{"n_layer": 12, "head_dim": 32, "norm_eps": 1e-05, "extras": ["capped logits"], "init_std_up": 0.0381, "warmup_steps": 328}
Each number is 500 + 40 x the weight over its row's rms, rounded and kept within 0 to 999. Layers, rows and columns count from 0. Numbers have three digits each. The size before them is the row's rms in percent of the matrix's.

# layer 9 MLP up, 640x160, rms 0.164, rows 475-515, columns 0-159
107:577445492575419466491558511557480486518501504458483537515481532418463488450463452553495494508488513454540496518578551552462447502513464562536434484479454530520534492471476492499486493515497510484533499544463464514557543534460452509485473500545590521542479515451465506472462459510513567564460565528446475484393397578451470452460524521486555511437498491474489460508496524517444555490473467516521525518536529500455573522531417528521518473535480519466512437565440476501527524611533522
102:570519473509483475490482453527520530466583525520452565526450491577563525471436553488540528550501455534493496502468547449477499468448502467545522504492500523392426445423543508506480510513531492464464517518476567477579498492546464527454520470588543544494516504502537532495476399504497529425523535501475488489553480477500501485511544475506492423461482522494452491460519479529528522446572521529495438523518554469510536570472433473401519473446508517484428449464527566504473602471466564
086:513514478565377515449479470503481454428564485478531496502436455495521525500497454539500458509473453496532496527529530380449495489509546529516623556505453528495496450551571533531516438469432466502544505481542481550539473475493519579487475436498511436470506537535524506409535481495488493442482547524502501540508521482509552496498461516480597450504542559523442492517479477491460493503549452518531498551559516518543527524462517477442556428524540498471432512479412493420562501499491506
096:479504514538527486499506507499512481458458456485564486535496506514582540467457361411495473485533468502509547474532548559523402484570432545509471496480513542522496475501546468405435480519538531488475480482557519434558453495553436470553470576524486532475533542493497414575506458519457529563527522509575547471482465525440433542468497491475487538483541589491543441539438475501465489481541525505446527508399506495465482505546515481502475542462451524536465492505520469518551494473508528
103:516537474545401547490468476538518484482604530519494500585500468501525518551493501496431521496440486430456563451448513459535520521466562571529497458483459515507569505502449447534533549546575511422462549401562552486554494476552502456438595494479508489492549528477530451517507400589532515528491549515506500475530503522476468547475445475500537457552525530569560483459488493520508502519504469465469482507452527451511429546553485510454501449491486472485479492557451513512498521431479492
099:482449436549437523482510474508537477548459469472536441506482448491512526506520450468491533555434514534586509527526472472492448430504421515524490435501502529507431561567512506481482482523581508494507529500527586506524541486509493475472488409461567532520478527454461453535550441482498542513515494526548541463490482442551528488567452442460519489502523538593496495501455376495480511446507423502512555524501507458505491534535425434454528508530507601478559557473512494554467548535512551
095:549546488508439444505424459518462486468521558458577447477480479527553549455488464478486452528482495489522562437456502567549499409512457485503519466477431547461486416514532497492513461494470511476526586492585569531523443482503529459509519484553501526529479538436589542535490513531484487472459593487440455509514530496623529483472466509476560463530466537464487459549519525532457466489522502562544541550515499505471451574471479531472519461509481478454461438517426441478520544486488453
103:556483496554419503498489500549408525536479512471527455472450519540475529438466498463505491484526447540473555495562554526499513483478558506540475484444422536504526455478525516479480509538522500496492500550529559502521500497446512462412474470554552484505495458497443458461481517551506561477438509460488453539447419510513465514484483512466527478478480477533547466597500482491492544488506479533534563569532556485459491614411545432513506466459510483431531541475419512467598429586462486
085:534447507502511532548487501478501498476468512535484530468463505473598484453457476522556582456491499579543503513512465483526492471500495523530529485502539484458450389512456533511510538498466523501488495509480496582532458492583545539462548483541500539476486499483602436439523511516473578529531535577559506422460469479532445500469444433529485421491536533463494488456611503480554533455512514440503489522503512493499595519482457496441541509424489455540463461455505556474541590475444521
086:539503478512509461442538531520501440485432474499472499504495579523502526577555535563572533455483496492452479481485440569475493500491481486492526523517510536372446465537512560563430500477477430474467550492513528573535515498489531534426484491464537451460486455498493468494486483473518465514514458595520508501509515508511435463485507485499403494514549513469494482427470527552539454532532511514587450540507524458477441566452413511473439579493526464503426494446545562493487570490453546
104:473551425463506465525488433434538509438518534495535514538463458565501584449476515468515510460490537492501476460487482536584499468530539562548555566416452509548473471552501489468435556445499535446465461471525528486493485507514483576515531517573510512554506497433495441430516518484536509506485532505536476528472495503510502492474408527521496433547516524552447486567527494529453596447586395534551547517496548482486446524448496436449516465503468510526491496473531509472586530511464472
114:547534398564478521557458452503431510501546521525468501584466475493571523443396453526559489537438502534518480448517485483501464498536528563521538507469472517494456442523514443476518556563493524506468552499466540509526517451505420465406421484484525529513498502510479466478512422546516527525508503480538478486495489532469491413451475514482563508453532539485531471457508501469555509519572538531420505555502596472473493519517486477497505588445475437478452450553516489534489517481599540
100:481443495578476515517525516674511523509480532450496517495519535528394519498402482537521437490507533489503508406493473538473472506472476442513440455504409524465530532491476469526478593453474531473567527524420523528526487565470451513482485460454496492502450529519479490517503467516538470497498510490550458447440468539519453492474455506507585564585528494495473499500489508554522505485465565462529563528441514470493464546486476535498544449587455484486502451466477527475520517572475497
102:523433479566499555500510461554491452472532500510531602552528497537500518436488470518477490543530518511501509540548493513454501530468470399503531501485458520470534511488491516494474486482506530473540499534478541508567489490484397433466467468523572585493426522487444472511446514553526503503486495444501481394405451540529565405473522520528542531463467495436519440534546558537489505426494532453455538529493489425516514482483500422503525505547525561493528483462505448459503524592549566
105:529475478540494482540475460483513521513463576478562573448445485547526545448456497493499531480481495502540551507486490546539433534489481516427528593455504542482447407568488477458542467487495504503514472521568532542519413434525473496562548439553531529569475453394508405491492535596504464465505608497537393439425493498513491463456507494483458524476491504442483494523463516492486529522486445480429492541519490474492528522500526467487530551446498501471559495508471509476524514529558513
083:496520540429572571448561514500562521490547529429523465471473480460427541503488529542487505486486472456520547540560515457542498505462462486471493573487491494469497490530521528537480501489543516465497367521474448582523433499473492501470497511497483493554533494558445488476507484542434478492539531506466478485513437499477460519550547426500472479347473522520470500470542433536477536444623495474454544485511463456498492531523497473463497591458516533576479491492525512483536502537534582
096:509533422552562450539483449530482542487445495461517545582446464490528521446556513471537505515517402530526560579541409464492459424581474523595489472501439550413507488486562544439506572508503576483462462575526475487542467529451494481456571476523483452503462478440452400514474469478479515444474551509513506538457493532533482524446482464443542545450499527499513457542510500508487557520555473514511440487518546510516475549479463521513514537501466489542502461511552525523509501490476520
090:488484467482521633476508536503512536436443532492505482509521460462467493544455547465547471426443471505519485555537502469557505479512493495503451483541541500460537577488500494479486587559563536478492560459501478534509502529475504557407484438427482514518496513441433496508522458424524416483480493537535497456434507501460539493559481484475505510563584432514455438547488481531531515469534497471589506478538501416533503493431490494526500564494498519496475578490489477537522476561404562
084:505544519505496599465469486474441535413574456508536501540527447512554538496539486521552566517474471479472434540442496457529458483583420477467544532516475542503438497516460500478457539521513514473478442567473568491517448474520435473459528546564474465493510529402555508465518521504552472550573545504517466525494472534559514543509470461437568394519556523481589501476538493512461568524512468500485503466521559510483516502450519487461567459500505468522440426502524489470517510428472498
101:517551468473504502497516455637504451488536476462497479466539480497524510509436476490530539573510503519504466421497456578532467512496475561496482514529540512476444461510559473481442466515544500467505553513447459546517417539506565559500398539451502485508454511487457535521581489456507460504484503465575442501410477525480414505530425570495465507497565493517443520454499452551531425489495520511546493514514544478492460512496432453447511609535510574531520496509517479494477526558517547
104:535508521565441504572524567488401464444539512500518463516475481474504581479438519484518476552524521531547507464515486592548498436474513588481503523447374519551431476470574563468419487530498503489487492568486593502568432438480452475538465476504484539548494490507496552491514518482509541543478512535528506513493475518500462499483439497496528553565476539505482480480491525506487498470513441526499531535468567483439508524487494453502465591426452434466415463557451498464494508505518510
091:523492464469448478489453478562459511492528475494528525561417487462463558498498495560508482535513439519492539542511511397504441515550515469479446569469532533425497519501578557523495555501470531474531531483479503551541491525436438528485458518468509522531437503498419454492532446502493474469442493496469530539498465578494465493564535495397499518502546461484476480544581575478507443511523500565488480584470513477539475502440518515501574507548504482581528497390441508451566468536481553
085:453435490563464566547470478542546543444518506530550497547483447469573496486462524507507523523451543482528501526487555523460541509524457490511513553554489487491488511452527539437424500588525491464473525498435511535524417503460552513521581473561547489533419495515533447556494524543497504508457551587549538462449482453543497473470486417529478521479483500471415509505487472522485455522499424449514538501482564458478484476551428437491539559504446503479481487473503474585436525471409559
115:501535503538437504590455442477515480523565576468529591490475503531505550454540455489516498504531509494445517496509416459488481484490504466543559555516528514410514479440487504440403584552470579427502573542523477582505543517524441471529543444467445451497474538482501456499486499521564427492506501482520426449550502534524489477514496560512516526495467546477448508470449518548547475548522427481516508512531545438420461556491478509443490482476477516465515468460474514513487579448501538
094:578483524491407492516554518480467452458515589558505507499495502546481509494511530516518540543523482474433491509482515458485404518519520499497580519586489552464438420537567495545473457549503475487566486458498502533490529500449493480437419491515485523478488496451542512514504520523548519441533585541501507527494508557493535467590490542443495545527511508490486479421513509516521551474536381490467563562492497509505467506488463506368552508548492484479469412466516482454430543472490465
084:570492484472440545457495552500531462471445465535425545516491511535500498503415438546528496513426512459546480566565540469540505467482495565513505522485539516480492519468522545494497545562536480494477535488501488523482433529515448619462537470481520460520461484468551494528539462503499594463550483559475525465527479482476556446516397507472500432466548438496496520500474521511509558379528484477461471552466452499472537549473465549449502510431528564481481499482523516511587602515484465
106:482497408475447542509504485568524527504503481504488624475441522552486520460463476457487516518449519455571503508482500540586504444465415596536478515427419517516499437511525469483508525517469511449523492546489505505487471503525447571538452496561517548528487496453572507539494499489496539580509478507480477455458503548547455486385470515528507398511476504514506515542518519541460537452482524498496509546525495439475519498477418461473509527427491422523471498546462471532580579496515464
115:544390473521476533491470566530481529474547482470593484577485464464496591450500456480511540522535518573573500529483483503498452452452444517520534491502507520489511451500484521505529554486455509469475542465534530560514448401466516479509486514562508522532522507525550464504498484554507502552521529500556488450488464496600475462544483522494456436491532599513412455441435482547452531468519499488490502480505479461478527505455390497470619560464483450509537472468518565454494523496526522
095:497495526528476471474465533495427427512465545481620481537474513532528492490505479520584538523478545469521520523521481550482467508553536588496501457510509525533541429557506513527499487526509555477511518460484476520540513480537495547472522462445536451490506592486505500512613488509496562511527458391521502520489459456440529457529493516515526454516563487560485428544551468525502454433495462437518549506514468511426500604477404454439535494454526466452547517543417486493481523545446518
098:517518557504471521507499446585490444481475472431482514541400506497494483463487462492488501481482477483490477484451541483543452439506406532482428517501529521437450495514541517477450538549491573456521538518526478607548495475454503446531599458486511490573489566533451466420472496581466451443563581512491516505454562546511522568504522534508516579446477492456425474495471477525575532485470462499544492545501536427521467538475483465513506468486444510487553554513473531521466546520471532
094:489452480516470536465468470485514458470511456515546526484519442438508483523477485528540534437440437521538451437484504442431506465540422497544618556507502515522434514545527488468494530527453508442550523509531577625517436418509509477492503451520551543554489531569490511480495469481515534517474505600596538557478544457476519493567469565498464487516497569482501493454510514554497521526492429512515527534456488526515537529461485550443558502451442516443451514490481564465496535495511475
095:508440439527523489480520493457494497525471541477515507518462501484528502469505459507546581501504514487518522497520496529577530509494473550559556497495513499468492447518503449471531452568524503488498539470490508557499516472544510486441603520491486418526438497526517490474492516618521525484468585509536422484486455500428520448384410451504469495509495557531521449576525517538414505474590373441486504441518531511494519487536522472475498518509450537407440471472476447491548532463491510
109:496438493570488458462464586502472453484491484421509496452474452493519482481523478548510536427472479503497522472497458493513496443515518556543560462494486539456426509536495548511451499568532585483534521519494557519543522434532507518500513464488541449508480545555520541516466498490492467500540549496540488553498392453436466424551517445507467410491522592528496486450524452523536488472564464549516520482463508473533485560513418510446535498499520467514436549461441518460538457564614558
091:481584466516438459462511515473486528452497480560520509532460530587471552455490534469455518519551498525524497494490560477471513517589513571475481463462505522540477423456484548527521532481608543500524480587472473484522450495441556491491540479494492468562488491512542436485534560464528569455455518476443488458410476515492483496526513498491519520480512465580491463525544455497488538500532446472411590495576513432477443498472536447403571479473471550482516530532479523549527433464536487
098:535474501473469466501487406513498505505491618513494480568455498451475468498538540492502485486486461431546575518551471522585464474458472541458444522473468574485477508500499586456504543519517529459522516438473496504525436505489493547514509477498495487538491557450484500489469486539536517545514466466538463465428490553605495469468445497474533520516568567480515419500530569510472482439523464479577507506477540450547537549615499487500464484563433448545514498414449542501517479476481427
114:491520468463500467559502457531477437480476524443560575495539473529526576439449520475542559536439532508504593447493482529497441484479521489524545529460424535457500457500569450495495504469601547486495518464411480511622534483515459506475497487533535536523459468477550484436501484566539510512469578501512488428545491532544552449477493477479523489486511491443493473489564482538554507504570551467413470528511467478535443489442410491484502515502474462468448485536422550502480493484544461
098:538460500528560501454513545499479499503479491487498487505550505471449539480507435487534491450530493482488536585522453478485497507510481514442442500547522537405553518505512575493468480513483603448580477480495480627489471530460493501422467457470518550558476496475486479454516498582526546507494493494457492527478423601546462477500493491469559500520510553529474435411545483586504559539538476507446435508506521512484599523484431531517506489475519487408504462435501501473474504476555572
104:550457520583466530538467451504516495528540499527509496563447471451530569527457526562501472509456527500451506492567520499532532433517517506562551510503478519403528510456445474503449523471573508450480527468525496503541454517513465510457471458516524478444502446475485471482454443545556476482423515505503433493548533518522517548472418489518576472440530500549457552500468478487540520453489514434502555516533453494494535514467494498455490455460525510410347492576516473473456594469470549
094:526464449555460493518511417521526471504608449469511548483437447528480539548496492564548482502476464495422521470536459529554489418490451533512481507499498495511453504480537561444455505502540482448517463488494539591541454445547481433541485406441537529526508475539469560493493479460471483519542451545544476503449461488584459509532545545520437499507487626517523438468455543525537569537518502560496506538458529527461518507509431498484513502499513465483476484492464549420506595491519487
089:522451480545471517461610485526495482428541490523501484520474496553461464527503479530507469486548385506457446552511473449511455494464458498477542529519522533517447503566540558567475500518473525468534471510533508614526460515530547545484508469511479509463420463497549507538573507422473474480513477578582528483479564529521561452596542517453461498551564482525457495467478408514471530495491475459512508450461562496505488568496487522439533477520514527480513408441508517496471521414487474
096:486395516518518490592503468460506465439510526478497458519503413565622536487445462456453554573542520548505530515513437562501449504493491562513474527486525533481524505538518476443486453455507481483489544478463529459531556544455481463491486480502538535606548407516535446453440477495532516491488569495525450467539478530551514537464506451478508546500586536527539495492530453533441499408509421468487471468527547490466520520440478507464545558477469488532462530568511472528512443492486485